Weights of a small transformer language model.
Size: width 224, 4 heads of 64, MLP 896 tanh GELU, 8.15M parameters.
Architecture: LayerNorm before each block, rotary positions, no biases in attention or MLP, untied embeddings.
Training: a variant of SOAP for these matrices, 396M tokens, 3021 steps.
Each number is 50 + 15 x the weight over its row's rms, rounded and kept within 0 to 99. Layers, rows and columns count from 0. The size before them is the row's rms in percent of the matrix's.

# down: layer 3 MLP down (transposed), 896x224, rms 0.0633, rows 869-883, columns 112-223
# up: layer 3 MLP up, 896x224, rms 0.0634, rows 870-883, columns 112-223
down869 098:39 58 30 61 73 33 62 46 28 52 33 33 46 62 73 43 40 55 46 47 28 52 53 16 36 55 65 63 59 40 37 40 60 40 31 41 40 48 69 37 70 63 54 35 45 68 41 33 68 39 45 65 68 36 37 79 56 37 51 43 42 53 47 59 54 85 53 56 63 30 38 75 50 40 42 69 59 33 51 50 55 38 43 41 17 56 48 36 44 57 76 46 42 67 48 24 47 43 93 65 22 21 32 71 51 72 17 62 62 37 49 36
up870 092:67 45 47 58 74 45 38 27 38 48 58 41 74 41 36 46 43 64 44 41 41 43 57 61 61 52 50 33 58 29 37 32 38 86 47 71 63 32 27 69 50 27 62 68 37 55 48 43 13 44 82 53 31 63 25 31 35 46 43 59 46 36 44 48 53 52 61 67 50 81 36 41 54 31 41 31 40 61 35 61 20 53 34 70 46 34 36 47 68 33 57 30 64 57 41 40 72 66 51 53 44 47 63 72 49 55 68 29 34 53 32 85
down870 095:61 33 87 49 42 43 51 46 36 52 37 86 48 61 34 20 71 28 58 64 45 33 33 17 37 93 63 33 38 22 49 41 26 10 80 59 58 51 54 73 59 61 28 62 62 34 64 70 40 57 42 47 40 39 56 55 55 39 49 47 54 39 62 51 26 46 29 29 59 48 34 59 19 54 52 64 57 31 51 59 75 45 48 44 71 62 62 19 64 38 45 58 40 29 37 50 42 56 52 45 54 37 44 28 31 50 54 61 45 65 57 36
up871 099:52 56 22 52 57 58 48 45 80 55 69 46 41 60 55 48 44 38 51 38 42 32 34 58 50 43 25 54 56 45 64 12 58 60 41 26 51 78 34 62 78 70 69 48 39 39 47 58 64 60 56 43 57 49 65 51 53 30 32 38 33 72 47 53 38 59 33 41 37 59 38 28 60 56 60 51 82 78 85 43 39 32 71 69 89 38 15 72 50 67 34 43 56 52 33 41 67 18 44 77 39 74 54 69 77 37 61 44 47 46 49 48
down871 096:39 57 73 45 52 79 79 26 43 38 21 59 64 52 61 51 27 72 46 40 64 35 43 69 67 89 74 32 18 28 49 59 80 54 56 55 41 39 44 45 42 39 44 75 64 66 45 74 33 48 53 32 42 65 72 51 39 54 36 42 47 54 41 68 52 55 66 34 17 50 51 42 41 48 64 56 19 18 33 55 42 61 40 55 45 73 43 53 46 32 63 47 55 31 64 70 67 63 43 37 26 46 52 51 54 53 25 58 31 24 37 47
up872 103:41 46 69 37 48 66 44 58 29 57 39 50 59 66 40 45 32 32 37 46 48 51 46 56 35 65 48 37 51 55 64 43 71 58 60 40 33 75 49 36 81 51 77 52 53 58 35 53 24 85 56 48 48 39 45 57 61 53 62 46 43 67 30 56 50 57 68 48 41 53 57 21 32 56 54 50 35 00 48 55 52 61 14 74 84 43 42 52 39 42 45 66 28 67 49 64 54 48 61 81 84 56 51 46 49 50 66 74 49 70 69 37
down872 099:51 53 50 59 31 49 54 24 61 63 46 55 59 77 70 37 56 41 55 54 17 49 71 53 54 50 42 59 40 35 35 50 49 39 59 81 34 42 68 48 36 54 40 31 33 48 40 55 56 64 43 52 38 43 47 43 49 76 50 40 60 64 22 46 37 64 27 54 58 45 41 80 72 16 40 56 96 61 44 26 81 35 50 34 32 56 48 41 51 26 61 46 33 63 41 56 59 38 41 38 52 62 58 39 44 51 53 43 67 50 54 59
up873 106:40 64 74 70 53 70 33 63 52 50 19 57 44 70 55 58 35 58 53 72 39 64 44 64 47 40 55 52 99 69 34 70 34 45 65 61 16 72 54 64 20 64 47 48 46 66 33 40 34 41 52 63 65 13 57 40 57 49 65 52 45 48 51 49 48 36 37 54 41 58 21 47 36 65 65 56 33 56 55 68 52 53 48 56 53 45 31 50 55 57 65 77 52 38 26 46 51 19 61 31 69 96 59 47 47 44 58 70 53 36 23 62
down873 107:38 47 48 70 46 54 41 54 59 60 70 85 36 57 40 59 59 35 47 52 68 58 26 41 39 43 63 47 69 74 47 45 42 60 32 35 72 75 60 32 76 24 53 39 44 47 40 70 49 38 36 21 46 49 62 55 48 71 54 32 58 50 62 36 28 48 61 56 52 34 36 58 34 60 35 50 58 46 39 62 71 68 39 50 67 76 57 61 69 45 63 53 56 29 53 42 44 81 58 66 52 58 59 52 29 47 42 39 35 36 46 38
up874 102:24 72 30 40 42 54 44 59 52 27 52 33 78 48 42 48 49 04 52 47 49 37 49 48 50 58 17 36 48 45 41 27 47 34 45 41 50 63 57 29 72 49 45 54 66 31 54 59 71 37 32 42 44 61 50 07 64 35 82 35 54 60 39 44 76 45 45 35 32 86 53 37 43 57 42 36 73 51 61 21 00 55 28 68 62 45 48 69 48 36 61 42 58 49 73 40 55 46 62 57 52 60 73 58 59 38 53 25 66 62 42 07
down874 104:23 44 46 52 52 23 59 31 51 49 37 62 82 56 42 45 99 45 56 38 24 50 47 45 45 49 23 79 69 65 46 65 59 33 71 68 52 48 37 45 44 49 12 61 56 72 39 44 43 56 50 40 49 64 82 44 51 38 54 46 68 48 46 49 27 70 38 34 42 40 52 66 25 66 46 43 46 49 34 47 29 52 52 27 75 81 55 51 44 62 50 32 40 70 57 66 61 68 55 49 46 42 20 54 50 76 65 44 47 46 24 12
up875 096:45 59 42 54 15 63 66 44 61 42 58 60 57 53 64 60 24 54 00 48 53 46 37 42 48 66 35 46 29 28 43 54 38 47 79 45 24 62 68 86 39 73 68 50 71 41 73 52 68 31 52 41 77 48 37 52 36 65 57 68 52 34 60 78 55 80 37 45 73 48 45 41 37 56 35 40 56 49 45 56 47 68 62 80 48 43 27 61 54 46 36 34 33 69 46 16 43 51 61 60 59 37 63 57 71 72 49 54 58 40 27 40
down875 090:66 51 49 61 69 71 63 38 62 50 43 62 20 56 28 48 70 35 74 60 41 49 57 63 55 46 59 45 74 97 46 54 65 42 75 69 62 33 38 46 41 33 64 51 49 62 29 65 49 65 74 54 49 56 32 69 85 48 26 25 27 55 63 26 71 35 64 74 38 38 39 57 68 52 47 52 62 35 51 59 70 61 46 24 22 69 72 69 76 22 48 53 56 68 43 49 34 46 45 61 42 58 26 44 42 30 55 43 39 43 61 64
up876 105:37 66 04 57 52 70 75 60 34 61 64 37 69 57 52 44 58 60 38 43 51 63 24 78 44 54 72 60 60 89 34 53 43 80 47 65 31 48 52 40 46 32 66 36 27 72 44 41 42 55 66 68 59 44 18 18 47 49 35 44 57 10 25 51 45 37 48 49 45 53 41 55 37 63 40 40 57 33 31 28 45 55 76 53 53 50 60 48 70 39 59 54 61 17 32 69 57 64 35 29 39 37 44 38 48 32 48 58 35 49 52 84
down876 108:41 49 62 53 49 33 45 49 54 52 63 56 53 58 30 77 64 48 70 42 57 32 44 58 40 62 66 48 82 58 50 54 60 66 69 57 56 55 36 57 45 60 27 63 46 31 13 00 51 64 56 56 93 48 34 29 43 45 50 55 86 67 61 45 57 43 70 22 63 26 44 56 56 61 43 56 33 56 69 59 59 55 43 75 31 66 48 55 70 46 52 35 51 55 57 60 41 61 43 64 57 39 32 27 43 76 56 53 55 33 24 41
up877 101:44 62 71 44 59 57 28 49 52 35 55 45 50 48 19 50 44 36 68 56 25 53 55 21 39 42 33 32 47 46 35 68 33 37 59 53 40 60 47 43 27 61 57 63 69 72 40 47 40 43 34 37 35 74 30 30 44 53 76 47 30 16 65 09 65 34 49 16 59 68 48 59 52 57 59 16 23 32 67 63 55 33 63 82 59 74 56 35 34 26 55 64 46 52 56 81 55 73 34 51 50 53 28 57 45 39 63 47 77 56 57 35
down877 112:37 48 60 56 58 57 22 52 47 79 74 67 45 39 33 58 44 38 50 51 52 44 33 52 70 16 47 49 18 46 44 51 13 88 51 50 47 42 20 45 55 68 64 49 49 52 63 57 51 62 36 55 55 54 62 57 92 21 46 59 47 63 54 40 20 23 51 57 73 45 53 51 38 41 65 31 37 34 69 74 46 29 51 47 42 44 73 49 58 49 12 46 46 57 51 64 54 54 38 81 73 57 60 37 60 54 33 62 40 56 56 27
up878 101:38 53 42 37 50 41 32 41 52 32 40 52 37 54 05 26 49 63 61 75 56 39 43 38 55 43 54 45 60 33 44 54 23 27 18 62 38 61 54 69 49 70 51 34 38 22 59 53 65 65 44 54 37 56 36 72 58 49 62 21 41 42 23 46 17 80 34 45 36 30 47 46 30 40 49 54 59 52 56 57 66 33 53 55 39 41 53 32 56 81 38 37 54 58 56 61 58 35 51 67 32 53 39 46 27 09 39 61 49 47 68 56
down878 102:57 35 48 40 49 54 56 44 42 70 53 60 27 53 51 38 80 47 49 39 63 58 58 57 55 45 42 65 74 59 50 36 54 71 30 52 61 27 62 25 85 32 58 27 51 38 44 64 53 34 62 25 57 51 57 49 41 41 43 62 56 77 73 44 60 29 42 28 53 49 33 41 37 59 42 10 33 68 56 38 41 26 62 82 51 27 74 62 29 35 43 60 27 62 51 43 49 34 75 45 72 38 53 44 65 63 40 45 39 45 44 71
up879 096:59 49 52 52 56 64 38 43 36 44 38 47 65 66 34 59 56 47 37 40 26 76 42 70 78 73 30 53 63 40 58 64 57 43 62 55 80 59 58 71 32 65 60 48 43 43 53 59 83 41 53 72 45 63 46 64 46 50 36 46 74 39 24 69 35 19 39 56 36 51 97 65 39 65 56 50 37 45 53 51 25 38 71 35 42 56 77 50 57 58 73 69 50 51 43 55 41 61 23 53 31 53 40 55 48 26 88 74 34 47 47 62
down879 086:39 49 43 42 26 70 47 51 68 66 73 64 25 27 53 41 37 50 78 64 92 53 63 50 33 48 36 51 28 79 61 57 73 37 63 73 30 58 43 26 36 44 55 72 45 41 37 55 19 65 46 46 37 49 62 42 55 47 53 49 20 69 49 62 52 90 50 59 33 56 26 38 38 42 86 45 54 23 61 40 54 49 41 79 53 50 53 49 33 23 38 48 43 52 70 54 38 69 75 41 42 73 56 42 38 51 66 29 49 78 33 52
up880 101:59 64 34 62 40 63 27 39 42 70 60 32 62 66 58 49 68 83 46 46 78 69 48 44 53 26 21 54 51 43 71 58 30 58 54 31 33 58 28 33 48 52 51 65 41 71 74 73 61 75 49 30 60 68 41 54 38 74 41 43 38 52 38 59 48 72 53 47 24 69 27 62 48 21 57 79 56 57 30 45 45 58 44 70 91 50 58 71 51 46 36 91 55 64 70 64 27 39 61 67 41 74 57 64 40 58 49 46 42 53 43 22
down880 099:45 68 88 54 39 52 46 43 51 37 61 54 53 55 59 34 46 39 56 61 43 83 66 66 45 32 52 45 58 78 43 50 52 39 63 64 55 29 44 50 46 34 39 62 84 17 28 34 50 58 68 58 55 48 61 70 52 27 57 41 54 53 38 57 70 35 56 29 79 53 86 28 71 43 47 40 48 42 39 55 61 37 71 33 36 17 38 32 34 65 53 33 43 63 15 32 43 37 43 42 73 31 66 44 37 34 64 45 55 47 77 54
up881 087:23 53 55 29 36 32 45 00 60 50 32 20 69 44 63 67 72 66 45 42 54 55 45 43 48 27 45 40 23 27 55 64 64 65 62 25 67 61 63 32 42 67 42 59 18 59 34 71 48 47 59 50 53 18 29 50 39 45 36 73 67 15 38 55 25 57 49 63 44 52 51 32 63 53 49 40 30 28 26 61 45 43 70 56 66 59 66 77 64 50 79 39 44 73 65 11 56 73 51 61 71 78 49 40 47 46 44 44 65 49 49 47
down881 086:80 39 49 50 30 23 51 54 41 42 63 67 47 37 32 28 38 43 33 46 53 11 34 49 57 61 57 50 91 61 33 35 56 50 54 63 15 30 47 59 34 67 35 32 58 56 48 53 32 62 36 50 55 62 33 31 48 38 49 64 39 28 37 45 67 49 51 61 42 54 38 70 60 45 77 60 50 82 45 31 64 47 35 48 64 60 58 47 46 43 42 40 60 20 79 45 68 68 59 25 19 29 37 65 37 38 32 56 63 43 36 56
up882 104:26 55 61 25 44 23 65 59 38 42 23 34 55 48 34 61 66 27 74 67 41 64 73 62 64 44 70 56 65 61 45 32 51 49 69 53 51 95 41 57 50 78 48 54 57 48 51 73 27 55 71 63 41 68 25 71 56 12 28 49 58 60 37 35 57 69 49 63 47 74 63 05 65 47 23 48 44 41 51 41 38 39 77 62 55 37 73 49 84 34 48 52 37 72 45 47 42 51 57 56 62 55 59 68 59 99 63 56 17 57 43 43
down882 108:68 17 54 42 46 69 45 84 33 40 28 42 46 38 52 28 41 41 31 42 54 66 50 48 52 54 33 54 76 59 41 34 42 45 51 63 66 54 66 55 41 24 40 46 47 52 38 32 39 90 50 46 36 65 49 70 49 64 49 80 61 38 44 52 55 73 26 62 37 57 54 83 51 60 14 44 71 68 64 51 56 64 43 81 37 41 59 69 27 27 50 37 48 54 65 69 83 44 30 58 56 48 55 25 48 53 39 42 56 29 43 61
up883 094:53 53 62 60 50 59 25 74 45 44 59 53 63 80 43 67 33 71 29 55 59 65 26 54 39 59 39 59 43 52 82 61 68 86 60 43 47 58 63 57 48 54 67 81 48 45 41 22 67 30 62 43 58 45 65 51 72 49 24 48 65 42 44 54 37 53 43 22 32 55 38 51 55 53 37 45 71 48 65 40 35 43 49 42 53 27 32 82 55 66 60 57 45 28 55 15 66 51 42 53 52 47 25 50 67 66 50 51 56 42 85 41
down883 097:54 37 29 29 62 32 57 28 69 57 31 68 36 37 57 38 33 38 66 50 48 44 58 19 51 47 52 28 46 72 19 45 37 56 53 49 16 68 59 22 48 48 52 53 49 33 38 48 61 43 25 48 38 44 39 46 72 88 60 58 63 45 33 79 54 74 63 39 40 31 35 56 45 42 54 52 62 56 43 33 37 60 41 59 42 46 38 42 64 36 46 14 49 47 43 82 81 29 61 68 63 60 48 18 29 64 68 57 12 52 35 64